config = dict(
    num_key_value_heads=12,
    qk_norm=False,
    beta1=0.95,
    dataset='wikipedia_en',
)
Each number is 500 + 50 x the weight over the matrix's rms, rounded and kept within 0 to 999. Layers, rows and columns count from 0. Numbers have three digits each.

# layer 3 MLP up, 1536x384, rms 0.083, rows 626-698, columns 96-191
495499528444447445544549478540589619465588484511449474498592506454534518502522410490577464481470510476468511485482548445520464538584559490560481505512403473602511544469522617515462441520496521491546508589560506644487568417540479498398618415472485514433532497458524486552501583521421395514
506562475510497507414426597507542480498511481412550427567459454548541473514438604519498501586415494466561573521516471555489483509540408514456517535545570448461533490526466456578522550502492539518483431420613541418497495537460590602429501429529402448503545541509467434558457512642562509579
540446468515534435480475472516530522534529515519519462459571433519463523545524508531539506583468515483435478493468518522526418542474475474520483422515565482541473463543603483473524477492399519500458458373504532543450500538426462491508598551470531441450487443527445509535463452393528468485
508456532540509519433567501503475560462470537460547519467528432415556480453499512512470532482486483568431400464488485519431518480572601488525458479480587439515507445469492485438535536471541507492450391519568576510532606558506483426537535546493540490531519462490396485572470435562446509582
468458529587563540507529568537516526457478508531501501478587519583552545531529481619511426498510565384492565494418443492542569529441569538437458529487563567440573468478498489528449524527568522469501376473500553536602576470398501395509495475477479572460515438435498535414541436480513517554
556467535537516525540421483493543509457511524436490563489519391519514462538473525528472465593427442527436522429530532511557497493552514505465547526569446507516556526564481496522518556453466516476463441515524568544479435441456512524461391545597428476562545454463452390429469611476506465462
529559471437509534471620497440477377566526542514575496565485465502585543435495432490497556549562430513487467433445504546554529525515496464450455495429522483516494421606479535465604469502509536531492478488465441515393559482455439529580457489531424441463413497461381417506514466538653567533
417508472498527484556568587518567530511453493462569551506542484438449533490551492521464466530466488573462473456468518434423497450498582452496489420576419543601548468526492509488451577563411527423476499451447535395456605539489534562547540423448493476520439450485543502526539524521484493409
604414493510546547395441465480536479560530490540550522494471490427453521540482637443442533518455472505529491496573522551493433457403531505486475595557448457467448478569560482584530444566434433549438468517503404515392497408528559451474483573571551424544437420325446442385519514481488448502
508499468368520432527509517417451453515515491486525414534476522517516472538448503576449584545482548558478485527453543541504519515505486414534478519491510455491550543573499467420561470506493457521483524550533500532480536569542530493489439541512449588517425452475525566378557461506488510480
481520409491373471461417546497434452523500619465590559556483470528525458568510433494510487517481551478423480486424517401427470500628488551414458421473524557517547570550454509529375430448487461488469494453464459508497550558578472486484439569561530584426358434476501560485465436439429499527
505495510498478602504484443510435502541522579495560432504450437560604410386493521510523510500469496446504528558555458428458501528581486590519474453567518546487454520527417603504519436424466571472561461613533549506473516483544433521477530583448501600552530464486538488416545524489460514544
528575491478447578496487440464524432493449613411448517527423463424488462551503555561495496499513467480455463471332493466456562524565564544522492433423428490488452567486509483466492477468550541535567477498448415433473492374509499476424537498519574493449488496471462559554497527534533478483
584518571569413582417498491525518536510448484520595488486616491462459503540572538473446471490522437496493518441454520451538544588496469447502371482443545501550476550505533592533457382557559478517534499458453580541465546401580533449427554540556479476448481486572457521520504489441534513494
487516664495455526466500433531477514385476520468510419551510453499493496602521478528480406520432439550499496518385530425521501477478480575531545465539548545531463499527537469527613509504460525467487636546501501547539540456447473494485503544478594529409459543501443462508474515525444518456
506502541520521423374464578507536464405476462376504469517500496509467533554407491492460522462543408452469508663414413376507483494562520492488543515487515428543450537481431489476521442531468564537524502483606660508563502482513468488341527572519527504501464517474471496467490462486446537430
556461566531523506485438490574510411482426438448500492470398506468523613521475542500507465472510515486456565496526480450474389451501493529489560487543515492509465648432429500510474483508451527466547565546481547520560447490605544452554475427469579476467516508533537544469543562507401513563
545456566478408419575442522521469489497461528424554524519412384576531489477459477505470487529440527424459478510563432408496531546541601482613580497438530397465516578516485521448494447474583521511503525440440640532511497503502537514418463450547391459546430489505495565462481538467554558411
487455461468473542526482520536521532576567504468511384475468564551562542483546419478428524509584571571528485474393535459508491557441453480466507530418502551572425529492497537427474480504496566465572472460495545437542559462585449500562403547455512464631523425412538597518492533474508492463
459574501451511562559518514514488518482587498571482471488574560457450372467541511513439586472593444477327547548473518489536492611547446473567499499485409435465385547597472533389525505488548501530420507466464421478591518558433580513509512587522507513392532497562560524426491569553536511534
547506589519451573581512526533550543527457530496519497410471387528462542453491521498445495505445487578371498565536451450479431580479556465489546453508497462510524595516557561509456552505351483506549551590589468562475458598530442424511451476492552383556526513512518504468444484532458534446
473415491487465557426577415479548492592554583464443504532510510480459536513434435512488429405525468451561500572501524399607471642544496435547466470495485477495496512422521487490453516408476512537565483623460397600431429447486518509483530538464476508522507483535531471420421408472570472538
502476381554459467452489435501474442461456502474485431534547553548538472478478552459564561515533512509441507518542530593498495489511485443493490540508503534452483503479497452467543586485467409472537415444544501569471541456502472489518447482455463486479503417553526470478557527478494600540
469494499493495453471528539474536535528490574608518521542494482537559521483601489552584463485474519544502469563410447459538576506429418466412496439595537556451450554444475436526552477440440519492519455451492454438496528440503392400457377489536510500555485475600473580390495562521452514572
409462559560568523493545525534499411486523575487452428381575630452498572552551483504505521537489483467523617448468478440389525416554524465428526524498482544435577468501512493628582450475487502558553474450370571449460591561513448419564585501560454400471590505441494495591539439513502530460
530418557503540492429484517540517476555565602555445503523506468573602532573546580484466580440524446485420549481442498571567427516567508421521454419486518521488512513538496554513429407521462570583382413536526460520499583452498378455499454481397483509521587475520528569563535464550494555471
428614458545452427472555483474471594531487530545442441501458534559512529556515544564482507484463557443508425496454483481514452444511400407492560543501588549448414563462597492514475458546460507601479536506468517521491536507539381541471367577510491436503483518523446576541535506509491568475
564526567510546492550551509491487506514439504512591478483480531537516544497523481463553487491538437460563576422493503535563467473566496455545500477535519452522479551527426479497522465598518515530471432447593450434440505457530505494464624489549518622424501527442410504444514581560447505489
559402502510461530502444597504460532538456514440557409488517465526538427412467587389536520505515453490427615502551532496465594497466495521525435546513515504438536447445498546447449468453536506567609353471557502436497508425466481507458522501546509537530461534525498480385490527496442486573
360683498518485546529461557586495586377446497454508449502489478613539492589473440572597489483497551435539452571541485449522516457449529439546440439490572507560489559553442410536526512479524507498525357582561487414507566424471504452513433502430546525529466550435509424507484456503491374458
456475459600572417453521545395493514439464554543474564563502568471430481518485482528407555498560495387534555505526561535592539562542502488464426519509480571584455492556463532527450567515493565461428488451520498527497487527558518495531533467517482491494524480460478385498532481440531497529
476477527547477526446493527555489407381438476457422500548543500547581556441446434503440487474495458541457432544493550451502497556568434419507406463461513485465492514471504444484519480497512450536507485422506640515533467486532544459525406440409550544526482523474499507526547422453476459466
506529576577480487475443504562497495417436444465551523432463471467473469475548461414477620522531439459518519413466404492410538542453490597545546503445558471530564499606506488560446466554456433444465515488461445588480443525387491538447423461484562485509553496526484549493509451521405529503
520543581466622461403419550394497507476492545539495492532512461480513503499566436523471490485581539495475526439417524592511385444569521532478554421537505488495478497474472484490482563582522508545541450501498426515495516476515585513479529545533561571535508492531543422472478452429390444455
511492521461522387471561511478530499479554436542529392497492528612519477527501463487513486456395493548485501488506543582516545544645499492522461444545531469588450549534542558461524471470451506542462431571524542441540531493454501416492471516468519443526525493448488568520495494548543477584
492496557493591539483509494466496453594547485511429449475504450446518536406487535571460447471498528528524387484490485515457459499480472424543440492479511425502426562569449492514499549412487439490532482434442504471523404498599510520517535464507403549483591552457512519494436575436485476508
457505448507498557511462536536579424512488424528546520523485445551425497569409555538463414478551437500448507524486522515522455475457549511474462505425481430473445594387518443535511547461444559619548471496513551584521555424413477444503423483524430488443509413509431474460432512506413496421
552440509382528508531468414465466582529438491433496508512506450489594487501455602426519422548440527487458524563450621453521568541504531571511531343482472431580412521492619505398443502515512552418566557526602569412475465554517509417368483505406449499512504504460525473592481408527421480515
517517437545418536580509486512446472526545519506493400428466482571474350508481515540488495468558487477463488538571638529529537497487467554490472457445480490464400548555460506483501508542522485521521549526565463516528541492517483504412564514435418607533496590488440548514433577460480511548
485437507431487567666525512471534505490412505512375459499439568539535543496432513512552515488533483470560502470641490549601527496528492544567435529496494435441522481533633370415488458509508545442481455487582518474531437513440427481431552428516528494516514493512564450520475493548562508473
505502510515469486467470371589517483442511430448533553482547476488543470486458431477436483583448585509494472473443441429514528426486495492465468554350466426481505480458485494527415476518402557509445441541557428460628470539518543512426355461520507506502502467512537392478507517495552411431
528441523549585430492544380491520550526525490555531449495431482456465472461425515484545552434477549500473508534515535515517467483466540528597526529482451553569488487440508499552509551548517467558523543467499488421541542468496484476529533512484482520525524479500473554394510458530508481581
509566493589558514487481454453506557466528476540528504448456535400406414486632523585575512416505512497540510557421397377530520468526577586464491476465529510504468461440552515444430449430523610465538566557494512463469588581453474440505561484373465469578479421406482518520507505542488467526
487569505504536498532571591452446454468511524465541546525434460489493513512496537418502463569515445473520597409540561430538474455434522488458477577550541488434510622477483508445464512563477546464516444447428494520501501345527539435464486497494573543511536420450486511401508500544511418517
499490440500485508510498529504527460500492517554562467468441457498578588525513528502453470487495499481509451479476511516647497501500538491410479465492476452534470519559479484470540528537539511497404538406552512560467466449482489466525542525442573521457570597516417493425456505391611482458
513540466572438474540577537512458493559526568525476551506550471557494507588515575499405493480450489446535464510485473518493473513500426517515456475460504570466547391444434433375513521522491475536551535576640427502515541471492483510453502458541508477493423539475468456510491512470465543512
530563512526477460449517520491530461515457553482533474547499483570535451477513480502470564456424465541501476466516427454458468561484535449419442576497539566581448605396540444487400429486386459479558505641561471431564533522531493435466399441549578513467427510547501530522567535577473528521
460495600469504533485495518504533616548519492436544466452555517536585520375488466512478544522594482436486573460502521447561507530483389507448477471528483491608522524465442516552488496547461406393517514487495540482469497465513540470491543525575496499543534509507462481454422542480413413488
528444543409497469531518507634507490490576489500526534505484417401481488404561542496468525564448474505440510521493521533506524475510509529521521565493464465516510445477572499547470553520539504445504587521518519426512490500542533456458478440426454417545463504557486481589535579581534491467
463539558447456514446458587564496509524499486390408376488514401608415523536507429574541486450499444487447460609486529428607399459464463497433502420439536535447531567563604409514616479477559507587423438507601588585362487452602439503383402570548508548435522539551534555588481515580469419486
480543402455479551466539576486515527516427607554480497524459485488510478540561465367511410590510576433518476444411497394523479482435574505467518419448530413400460507485515544565516481482513488478557447545471464489412558445534440515557484459465506465384413463478427494550514472595477476509
490497580466530503537496473543517508556471426505536492563490416490419457465503464449478477492431482446514598477483586522511381430464490509482492546490518512585416543494463443534455529502461483494518383485454524555466541462479457492519514508458550474474553549552483443545513524424524537491
548505544445536449460536370457501527320440486435446476409471483451481439559577449465618615452463537573534519526513597424691456451567563583510545438570543548594405502486519544657510521507473578424524500581545485516534430601448533390528506468488536538652550485446470504594605574532481537541
479492523519521422525494549556526533499546483464536382491452510460512436465469524520374590501553511587610501466552486468504513505560530540573518474571489462527420430369564429510382548518450494525443553544517415452520494602472454592488459499524526538571528492496509565463486510477480555516
488525569502449471507496454504575525472482481496437486478480525493536477498571523452566502492470402435556581507566543479473514426491547442509510546443479483531457484452360458492438567434511496569517439493566521493415456498440396556528488532498499506551537450447505577510542537539540432526
470475540431513564561486482431470530447409564482428542541443556491420458599512512605461603453461553523528485526440484494456447536452384485493556436489574547502575609452571606511480524499552480539543461529485544548483505524522447496527496417514564452532453551474436530396512581493524388504
478506512599609551462416544557479539559511437512519442418509434534489515599559465536475487461465439563499557500510548409670615520481467421492350521535579517545502435559559580478513486590433632522477543554519420494580637548575469530585555435555406462526657463459477440459427429438476581565
585428501522549513657531501456559533413587565466564498542525429557482507517518531471399524505497520424399556490435429524566531438628438538552564503525485491573484448588472432489526561461438592445510581651478578437587500440511444548534604486533459524463460419544505440528518475510543580498
402527610459529540525572482546537500566522466545474467607547609427501508460523484465503522515578495523392495553494506538433554462480525551591533393505490545431453625546460422487592453538461541437499529542542555451448407485483519528476481399490470527501660448456574593473513517468603498517
476534478518498398445426504520539470523512474491641450464489520455508542455554544590502525411492490484428439524456517501512480589449446513520467508501496450502590571425364384528534476501541578459417461410542520531478475527535444547460499499460487544452480495521423527452572478520552430436
503498472456512503521450562527524455506410540497471421558512518464508536500529510499513487375485493472534447536553410501507538599529499451523486524500488587525450452578509537526533445551452507514507496647534441490475507461570409517504431404484478635519467501527525496544489535485538564580
385498481476491496535495562469400616437532504496547524511543540531470436443406478540492539594541420517493582453491532457535519604464435461538485491546564476564499483517347522423464553553418584438497505518547523490465452588514514446556493518465466438497502423511486518490485590480541525547
513504455614540563501534564475480539467575387495551536441530504460551488514477405522569478463493487506556573546580420568519478439393433470460374463519457572536528608556542511476481461480507461496534551502597507429514642480550502531658535504529435357536478462420481392447600538510538436564
426530521422504530529418526469494475485598566594504468536480571479354491479488544504554561549454469496546461553447511516434451547514533511473398487500545453532551408526605436457420436501393573432495514546511546484464442563544517500492489393590481479479545494511497457476464470457538499464
410524598518519535529465597419527501447541491463523489538555477569551554507550561513485470485479545482448537548496555512523480485492542471479413502492499481525481513522479484515427560442512540494565434534496357485540548567585464476506493425569380518483591477418456423591468514470504445509
505475579480450570524474505490515464433499514458478541520504550458555516531605442469483477537469413478457682490509474480491487410463594446465614466531595554580413491450487467482484505590458501530534424390476458348493532489543458420500578499525408551410589479522613611562495491468562510495
557467584537436469538540553485518471506479532634461431546473541554505504432591561487456526398472499523435494474410528481525491534490581592462502574480472470459461497562425485434418457380465417448506472416485490565505476471572473528525525465520472467560588529546513491561443445590588495486
506528544499534517463507502481491465474538447451527450462543491477545514444469426511452572495485406605581451582497525519462496543442485538480477431564493530492453411514492462427489545509499529509446542495400443567510454496503506522578482507460511459512559523485518598585522546536496490493
476401494472506466489581423516538492430542495499546517445463395562644538554564495608455531505503396434458413555585501523515505532491543531486446526539440525508502477461478490543447554478512484520519534499468563478513550455536510462504501462499523517417506619449532542482470480529485539499
440470532496516482484483554470522596452397463548505481481434477515513495509529474541525511449440408526468443560527507423504605507552424512514483388480436551521483565422527555503477608580525491496489522482442471420529457511479542507490376409570477524517511396470522576443539510486541428490
529637453375458468582421560467565448514517492483455483427481385546500435528489421497550572470528458584484523520551525597509509592532523475514516476555613445534518440543584497583530549524435567432424515472558561493482489509493605537538542546459464406489518497480498489519461403483594433565
469547510479431522439413569550466479585542481513630479555526488590493512534476382608473536499499546481546508543494509441583511560538504557472369528545462546494442456555566467536523525593520429378486565483487532525428520454516550594484408477538422541485461482427405570540530571464537485534
489453535408401506479479559574454519482518511456427512496546541545502499559465403482542473530547546558490459427452514550487535484551467524470471486477498393481485442437495554474506599499469587419551405510485482468531525506496499569414512463548519523490551486517394558446534514538560481510
# layer 3 MLP down (transposed), 1536x384, rms 0.0863, rows 626-697, columns 96-191
499525431409417527458524455474546410542436515511468514561553463513419539532427481533548444515529510426493479455496454448484556498543438604501476555548545539509529484506457521402515484467445489547515479501575518523463481538517436446511546521444580513518510492515483508551593508534542476474
521471483486505567574512495511493566525517530500387487518478464494519537527537509506468459516522477446595560481470441372559494504534450418530475454443524571463451446528529500433419405487527539456560493510427456540470539500505445405483523538554522586482473482483481424438551479483437520413
364497453468554520491492488515494440550546435475484495488516492438503502481485572574539559478460493524509527511435511490446535531529503446374581609423524577463553548424585560580486404523515534556508440487509443355481546458515574489571594447440488383515455499483478530516501492448421467418
496556488500535522490458547446528561542485481564481418420503404536505444586529526576392454495498570467475522571532418534587472526550527622498466468523459514545514467528457526477528553453405517563456521576418528564431524508455444587478563497521465511575508481449557477455518479483505520513
533498506504511561531452510540502574500447526463474437609521482505509374441528494531495502452504407549514408574561516540575511490451455615459478505540516536510494519504540468587610524527536434435561455504516540449449540465596486514532534550568478460464549473533486483628416507550458465425
417512414498485544501468592543520550513559426501504504436461481572430577382491462505557602428524586498518509478481623474522475494370475412558469503473596518560400614501535460613539538493388468561574463496619459500481547535553509495470487519437522481549495552561490432475513488542485492492
472447451510510468509414647533472464461531396535525507429522575493492414546525474496611430514464561401508584436550452486509483583464572418437500414566483478529468493489503469515489525595508427524549441527497489522501533580536474522499573531519446547483535479517503464537469533517485621531
553561612485455444495581490491486525518556494498527513549515487434516559561485522429516497465488568500564482586501571490469424497529449458608486459545486461493536520457520454499518455480451497525448506572447474537529534483556549423418535532503524499500447469519442414496451500493600497559
541582476448465486608526448508590514580435435527518388510459582462401510445573549604481466480470544555408404495508508554455596374507565593606500461555526595541585495440533518539538512542530455529458499451490585481476596583545384501553478612476500612496583522487549434533568551514433472432
427523494515445496455452499487632466479496516487527479479525529524496507464494548611542473496500487637488553580498497451513406500468529607579476485424475435607499594554520486382493412454517539463558494456498478522514514550486525510533504560504418581384476468543511529565449487562604465545
476441440608496555458421539524529599481486421596590501500557447570463444521501485470468514463551521544500480525537516596478480440464497531448557453561597487382595427398554447621533532473531485568520498559496532582502492517626488504508548421477405457490542517455487389547453494561447440537
557581483486516403473418510570477500444463480477448575500535391487425446524434536451572541528506521549453513553476455467493599500499553496516547552586304530540526447459568492509587540488578528502513460507406450564561461538543570464557494544531575490440437529568546497515388536482529538527
439531497503475510554431478513436490501587527425460486523520508492564540461434595485559512502420513471523474530514525463459474483469505462571424573490457577489475514499559532468491484558623515469480493636562520454481467434540523537549438558540490625557423536599457549462493583488506478499
447426554550495515459569508496469474505429547479489531554445496526465462464552404491493465526476462543475576500478534495580458442608537486492505575559455515469561454478499387406505528416582534486523518501502539486603499547555548507531456503463601409400491507437527500558465467489534483460
507444509451468488517539510468436548561410403523521524543525524432454469448503566428505453489556455441455519504491500496451417561487441512499493449566506464476528457450573514540480512479456538660532519509552620423416431565565476486507457544486443487521476592550577509427507376489390518537
518558543520412487644549406558563578554535509512583514599557513358467479530507508594537514555428566421623509402375539549571557475467462467508468521426493534447464489507512566572453422522412536540520562484490473577466480573435478469455552413468479515497492596457418475501454469505557481534
486499455513518411393502525496498506549495496458476451485432547502397560504431560473492499471486545391433561471533498531565567580483479454441440528501597452539490443480451488465581504508434478451521464511621488584512452539488483562493450551439384487451494480483541480466487484546428538462
526476468500530512558475500400530490510523568495569500518587541478512522412557574495449448371548497391471437462562492560427452559368507341449473494465519446497522452469509464472490492587455549515435559469543489485568380551482497535550505505415510553537452458551395523543537473471535448380
572533503509474438484600413539496517509446486458530523448435494540504472479505511468586490503483449542514464527528531556534444512497497481552432532541569478506503491475452474497472512558568519499442438517544451477409539568453446524554496495543465480466632491439525468448491454517498466562
438502602496546438546452470452513522525422539497498475538487549439511501525466493516527565475508516544467491530548501413544493527508575486527544502494559499468526437656497541485549510462460573506512507514468529463551520472501498558478448474559526487418499393495509450460492480473483489591
530439399383505403500446438447522480438503526517457609510490507476584453524435475506503485435550561575463513506553515578510475458380522575560503446453460402518534495452413520541552468488614569512498524471505489524463432530469549515493517454560493520528488555448489536541521416501460518565
596477476533527388463516568491554451482490537554528429446466558466523515557456554526524572468552503527495570451474491459528529459450526485514495465490555453443539446479472453461449516488483454470491609419524543432499465551566561514511474443463528523511467443543454509530538544434580487510
462519555515465474498538600424541423541534515541481520494445468521389503523514442486467500461418516431521503546428479499515459516453573549534495411501494513497425549568507527505487446506516456495485542542517476522514490484503553521452562544490460540615508514489475515434401508538512487461
426523501617466566483422469608453528393625522520476514394525543534495570464445476500562566560457508570407527475524515483529534507442485449543470537526586472485424535598560450426546507460469561527574410559520525539600505494541577449589536567439528458450389537378522555566435534522607465489
429532411449487550377499467528575482596475466540495617507524478413390530468502508582576521452518575385511483552504461586508461488507519520575479533449516556540506555535471486419499563531424462492504525509542482573433508464414607633502476525431572504457479516518501524494468413546536523431
543546514516515511536570521507472511473464497399540497455430578470508539565455522511576403528467432505471395581453522401527567421431577505527518473461514527570511524545463573495596480548486504473537550537508514463583483472515525490539419485577500486450421554417497488551486479462537498480
579464563496507475494414504520497514534554480410530426510477522417486557428422527433523431461512597518524517490489451546480506572492526504498451460404525593511450505420458472462608494487498409414553488619510565501501569519492592431465555432481457516520465526543487542455481574559570575528
588472415520429503416442519444538474489591486460481510506484528521493449484474447467489496446464515547492469534498518477557473459453438464563472514475496464544569506589499550466555453390580543496509452438467526546513490418391546409517582529508490422538512456525556529472576495567473556468
479482465466365489515470420512515502521524481458508356443514496443368463606498502540383447492490456429513459469551427448527479519442482507470532480466507530533508461436518498538445519474483347543539440498540434580542485437489474533505465474478551463383520554481468513587500497613441542413
540539584432481504521379466564530443590539458532483525500538598530479587429556560438397475501514615503564506470489499496550428560500486456441529540571418553555524509487405450498512532404494421552470426466507539478531483509438534478464510482542479473409392495481514555439527503531523531417
452509457479464431485438525508504582532515494410582462424557492489481480501544437536470473533481489583512449550500513517481538458494557489493580537419505469497517382468634536531406516477569565512492524479527478527444527573539571542579455464492565481519531580467496559492535507556532494454
619505514494422469527500537513514549415549445483454553457522540464505543474599466560400408407592510541414506437560534621539469588467427489542567544605545529498458565509525586421512533482511461565517409396435398459479526527414443448559457500501541469481523509581563543559580504493547492552
452530532407533523486535517497529479525530545499490480531461501480487534494437493453585419419558595566598525423512512530645476452498530427534509459457544502514489467474601531470523477491491456502537480484512502589473529526573526525517527519520499663458453528485539472468551438488533471487
567469421483483509458649458462521506529422493420544530451448534465532536560527484458488532564546515564525489501500583525538504488483565560478542529601476435530421425517505466474518547586485465442462609486575493517599433492503519472528523461475491429546424467543467465525483467493458487474
495514520570604480484555492575549444536472547483547609502479543499460363516586372519695504497505537524485560430535449529539461501500500510532531527496508514553555538475456489564462544515601429482502506496549528479476574530439511637392506465566550492415548487396507452509487504508478409527
553503534519412491444428425515550583477458552561527523548534385488520477527675530472522515522565519418482533532498527495527560529505541464507573568463450434506449453445566495511481480477549576496517501497489493448507451441498481503523456507401523510564422544455512588539520481496486462570
486488428539487439513542569462504601513440570535452436547459519483464432601510428501373447525540430525460448465477505563522543542390520498375471525463456527522543380538459395495568462468471552449442589510501531553449449497420508486444399381440582451474428535541545458552523510470562483541
484476600539633568506529474552463478399541431513528493457484508524424503412567475485444459515556482501405527484539515460504475432457539513446450566558465563456574495525451504530504459542550514477530442527480390571507553487489519534551548533466516513501519421523545467481562464477501493486
505498444483435446528517493394514547517506512559491626515466499540466582478450505530548466533470529538468472466543477505511376546464492551594411472583507538579570462529505461550518507469501511600535520428547526548411513517476539471591479516545429487462518496478499418492567514497465427496
425466559361512546509419517601503526529506539470478526583399514465544481514496546534580519488426552514520541521523502531504519501510473460554493606457515468478527439477488582575449541523538499555516523553440560525556474578437530555512428528454592481498464548496512520402516495468584545550
549465641447481447511441456548507512438432575470532546446355551356421519555550521504457423505458494504426435486495606450504551513503432560503449470529412436509514566501489500467501581524515597559398532568576489320473409551473544593581516479502551471440431462559387583467511505443497479403
517441542497426540531549612539484538458561535438469467492520474576502529556549491463524448555484488530538590507491444500511522497408501364450568487498527543429524577542480439565433404416522499459466430504439537517490440542530519478486463506437509536474449562423480537535470561444490618452
457465528571514507545488457537501441480549542511419540467387417511511363470453479583466592545438476402473447500478480465477468510489477516474566488490499537488542530575462560494496530477350384569559471449444406467494333469448596540429548480531535431505509496543494587477483495322469511497
439595501528471547534577380398524439469490446503462472547505462473436509524446540560515596420461485482466512537435433528499519516518458509453412414402564401459560585480577547413487541503470517549528510561529593516449466542425487593528568622492505477530416522510604515486432505587467557484
606503500497522476450432532507468475583528464502452554500544513548439421470436643535392514462484548463540541448513452499403520578468458529470420381465553485504507468523575414547553476481498528569469545431537404548481483522474579411547513488470366511521399538516502545483542511518483460450
477491516462520445422487499467519485482462524499507466536506538495533553457513429461436542506446516533585441477472585531558432481514574509529501487449448500436519319468532506545397483409507421484479484504588444545443428495495459415501549450461542539523589444538539472478517516477513416519
548427464464498466459547480473464477488517484534367507518512609439526540460444400537552443514430497496473460494417566452529449457475568537537445510537554515493554536541456500532494549479485600541541504456460476534486474559521551439547517480493526510553541509513538520551505478482587499407
534515493534406452370484616483466580501489492520561569559493547465431548492471511449432491559454387510525394452521473485469471493522554538491633507552560540486521459539508460428476525534550406477495550458465538566597437498445544404433477490475466525504419531460564487517473589581542596543
460534561580569536423470497447556573575415541542467481502556493623506440432516438494461469484518423456584461516512480579407426451533465573351423480627453482438488517478486548554452614488449404610595565491607491471465539539440496509476541586541456523461525478487527452398435479482461474443
536474507504523517458527441445543521427466487540379518539476602511550540509507532435440390500442425531577508452536391497496459554559575500421469550478517529427543491400547466606476433349576564588493526450452495469657475519527518511533470531439473430506549483550434538505516478529413483516
458436543530490594546468519494504435423451537521391529451475415539562570539498522582539525529471439545514521505550478535391508488485507506460561527494485513483463493557479580424495459540417465495475582561460476483528435530492594506503490526453472362494536482506554451463510517425434528491
558486449521423607503481552456458447460436535545468531531498558485481538369562530495607512514525486491432468509530555604440550533471561562554537457514487523480521519528509456497547434429532502564550459499513526494518426493440536447480512481388439477513431389526580471553496524461528593515
561461529433495545509587483550526479502411470417549545441552477548447497616439503467608655440435545447446558530498530486609499466508491475508600551568473522577473516504529494504510482422523547579568468565510554479526527536448494514561514368556577513477574467543452452502533559518423556513
494442519400490559465516492586558527482485391517486588578522412460467565611563428469487494543535466580512538436494536440557461468462462539444535507579431475628475502582433529484480549513495504523536468547557647503495531508507577536502516568643407467435476559540547444499527457447554552471
506527466490430491516476478519453477527491511474454357564547451481501517535439479557449526544552457573496504486424607469559531570529467385487461585396456521419466492489534490550476543559448495494542501541509487458532487546507494573524482565450535483427490517368465538482559608564514525430
443496477431556530499554541515571601506389575485517450466559536538589519443529473423501462530507462511540447499518508524527516517579502526464446521433536560391523440468566476567402459514532500511484534506480518567479435477566455429420519500462539326472515430495514452504526476452475510462
536547460402442459576546548522437496395549503496517575535481520485432450560420575509585427471509497580559572627438428478512552423530461486555469440456536464542424563470431503498527506498482510484506558584516568492493575519547496535443530459532509502537540607621537422444561520581506442522
529477487427579529531434560550511524522506525482531423514439489471479541530516504507577487405388524440564497413559574553428438470464528562481543537485514547596514532491622627517467520392492484412490513473490529527364533447386530529534465524492554597489506473553452599500454538452518477540
530540505559447474481413519525497508512476484497514516560453560486463516437395428549455571515487485521494464475477411532529439450513506550486484469397469495489538505526560525482497537467484505483524595471514439555430440544441499520467572476485470318498504564562475535557491514574544496560
603460545514567436577421497438510495466518452646515605423424503475561503527493495507469490543577512504559505411527508550528521528545513467545484515547438557498559562420543632462476505490479426585539584495541472467502483529416527455548596434488528420516510551616519549496542443577529477588
483505486491552522440488537548559438533540399577467476484493507530447599438514515556499589482452464552453560427498443509491504529529520621516450476484488513448484584530514464576542537514428582532491543406443495548511423552459520473506481504449654403513541517499407518483541508556519440494
537548495477467578557518524437593566602539537500541515408573500429609459540519502432577521503521513506479505471479499460572544461444550534535442500527509435517483488506491504460541493566441410536479569542555484543468475532476513454495497526447527461457480462489505473540545504450542507489
435543469621548533523494461520526603487488416420520534569496465470530356585469391544557539438542540570484510529583482484570548527577425597463407573497469539497483482437476411421524530499421509403452469522490436508509521412488493498464544535490475391541547500535455514497429582552430492531
587553555460448480509442491492402408432473495523530480458474391531492515565514474448466419477459499523494517510554543578501490603401555418448563532577406474530474549454466522505460497539656458558541406446471584510515431559529431461427514543500465533528514539450529527541490451547532481545
476484541498437429544534437443412504546509412536571540536484457607453480504512536512557485458452500531536503489520430452495486530458531568527503544509494453532592418529447457548413442475440509520435427633455505491485538543504544552491535526535519416498446475518539547511447588482467535426
509536541437426475506596509506509508545524581424542545560558499495519411421502548431497526489483526414529499539546574497564479528471460550500568524425495382428584460512489401433478541532522494513477542499525514487426469563446490578435498502549533424550441502582520446538501521573404484588
474507546523514510452575438538585477443470446437542488474544532501525537448529482620621554483525460456529428492532503517451467424582475454570520521520467520508502665508496509467497561500567535592511546531413464506502566460438544550474482480639424607478490521555462479561544520412548547513
574465520502493515521487497510577568602498487493449530571472487528456585626466546477507424467596600533569492537513422504447477408467555515550553510486542502519502484492490465553537497558553357496481489507465467442530497536494486547508533553549508468467467413570453433491534543503442503548
560566499550492572490405502606534397441519597489478457457526446484437498453502523481502475517440461531567600493440513551457488520518471500559549506407504412503453445398461428474528502562516462502480580511515525502566519506494535521505567482481513646473516499532456504540586628570485339446
560527418479572502448581454477523500514455513463419430534442554491514484555560540564516513435554533405532530517483566548506431400563485514470517472402577470541472565491481509514429462470478468486441484490464539506505667506494528545453586552442415481517454552467493540513510584389423497476
357512448539433491516488483567578547437468443419538486492546496512541564530522552540624516502415571590503478586477535472365466437573459492436452494522480488514474426491531517530583489552605476419504452515478447461551484483551521460514480505550523428589409444570591458540537498515469566599
488488508562528517500485517503534543543603501472604506544498510485534430597468540509433434481408530510463485496548550597554489430575493472448543472519496490605479528446442535459544593471491551527479442469493408479581555416491506503520503510571516452524504484481573532492553511522537520464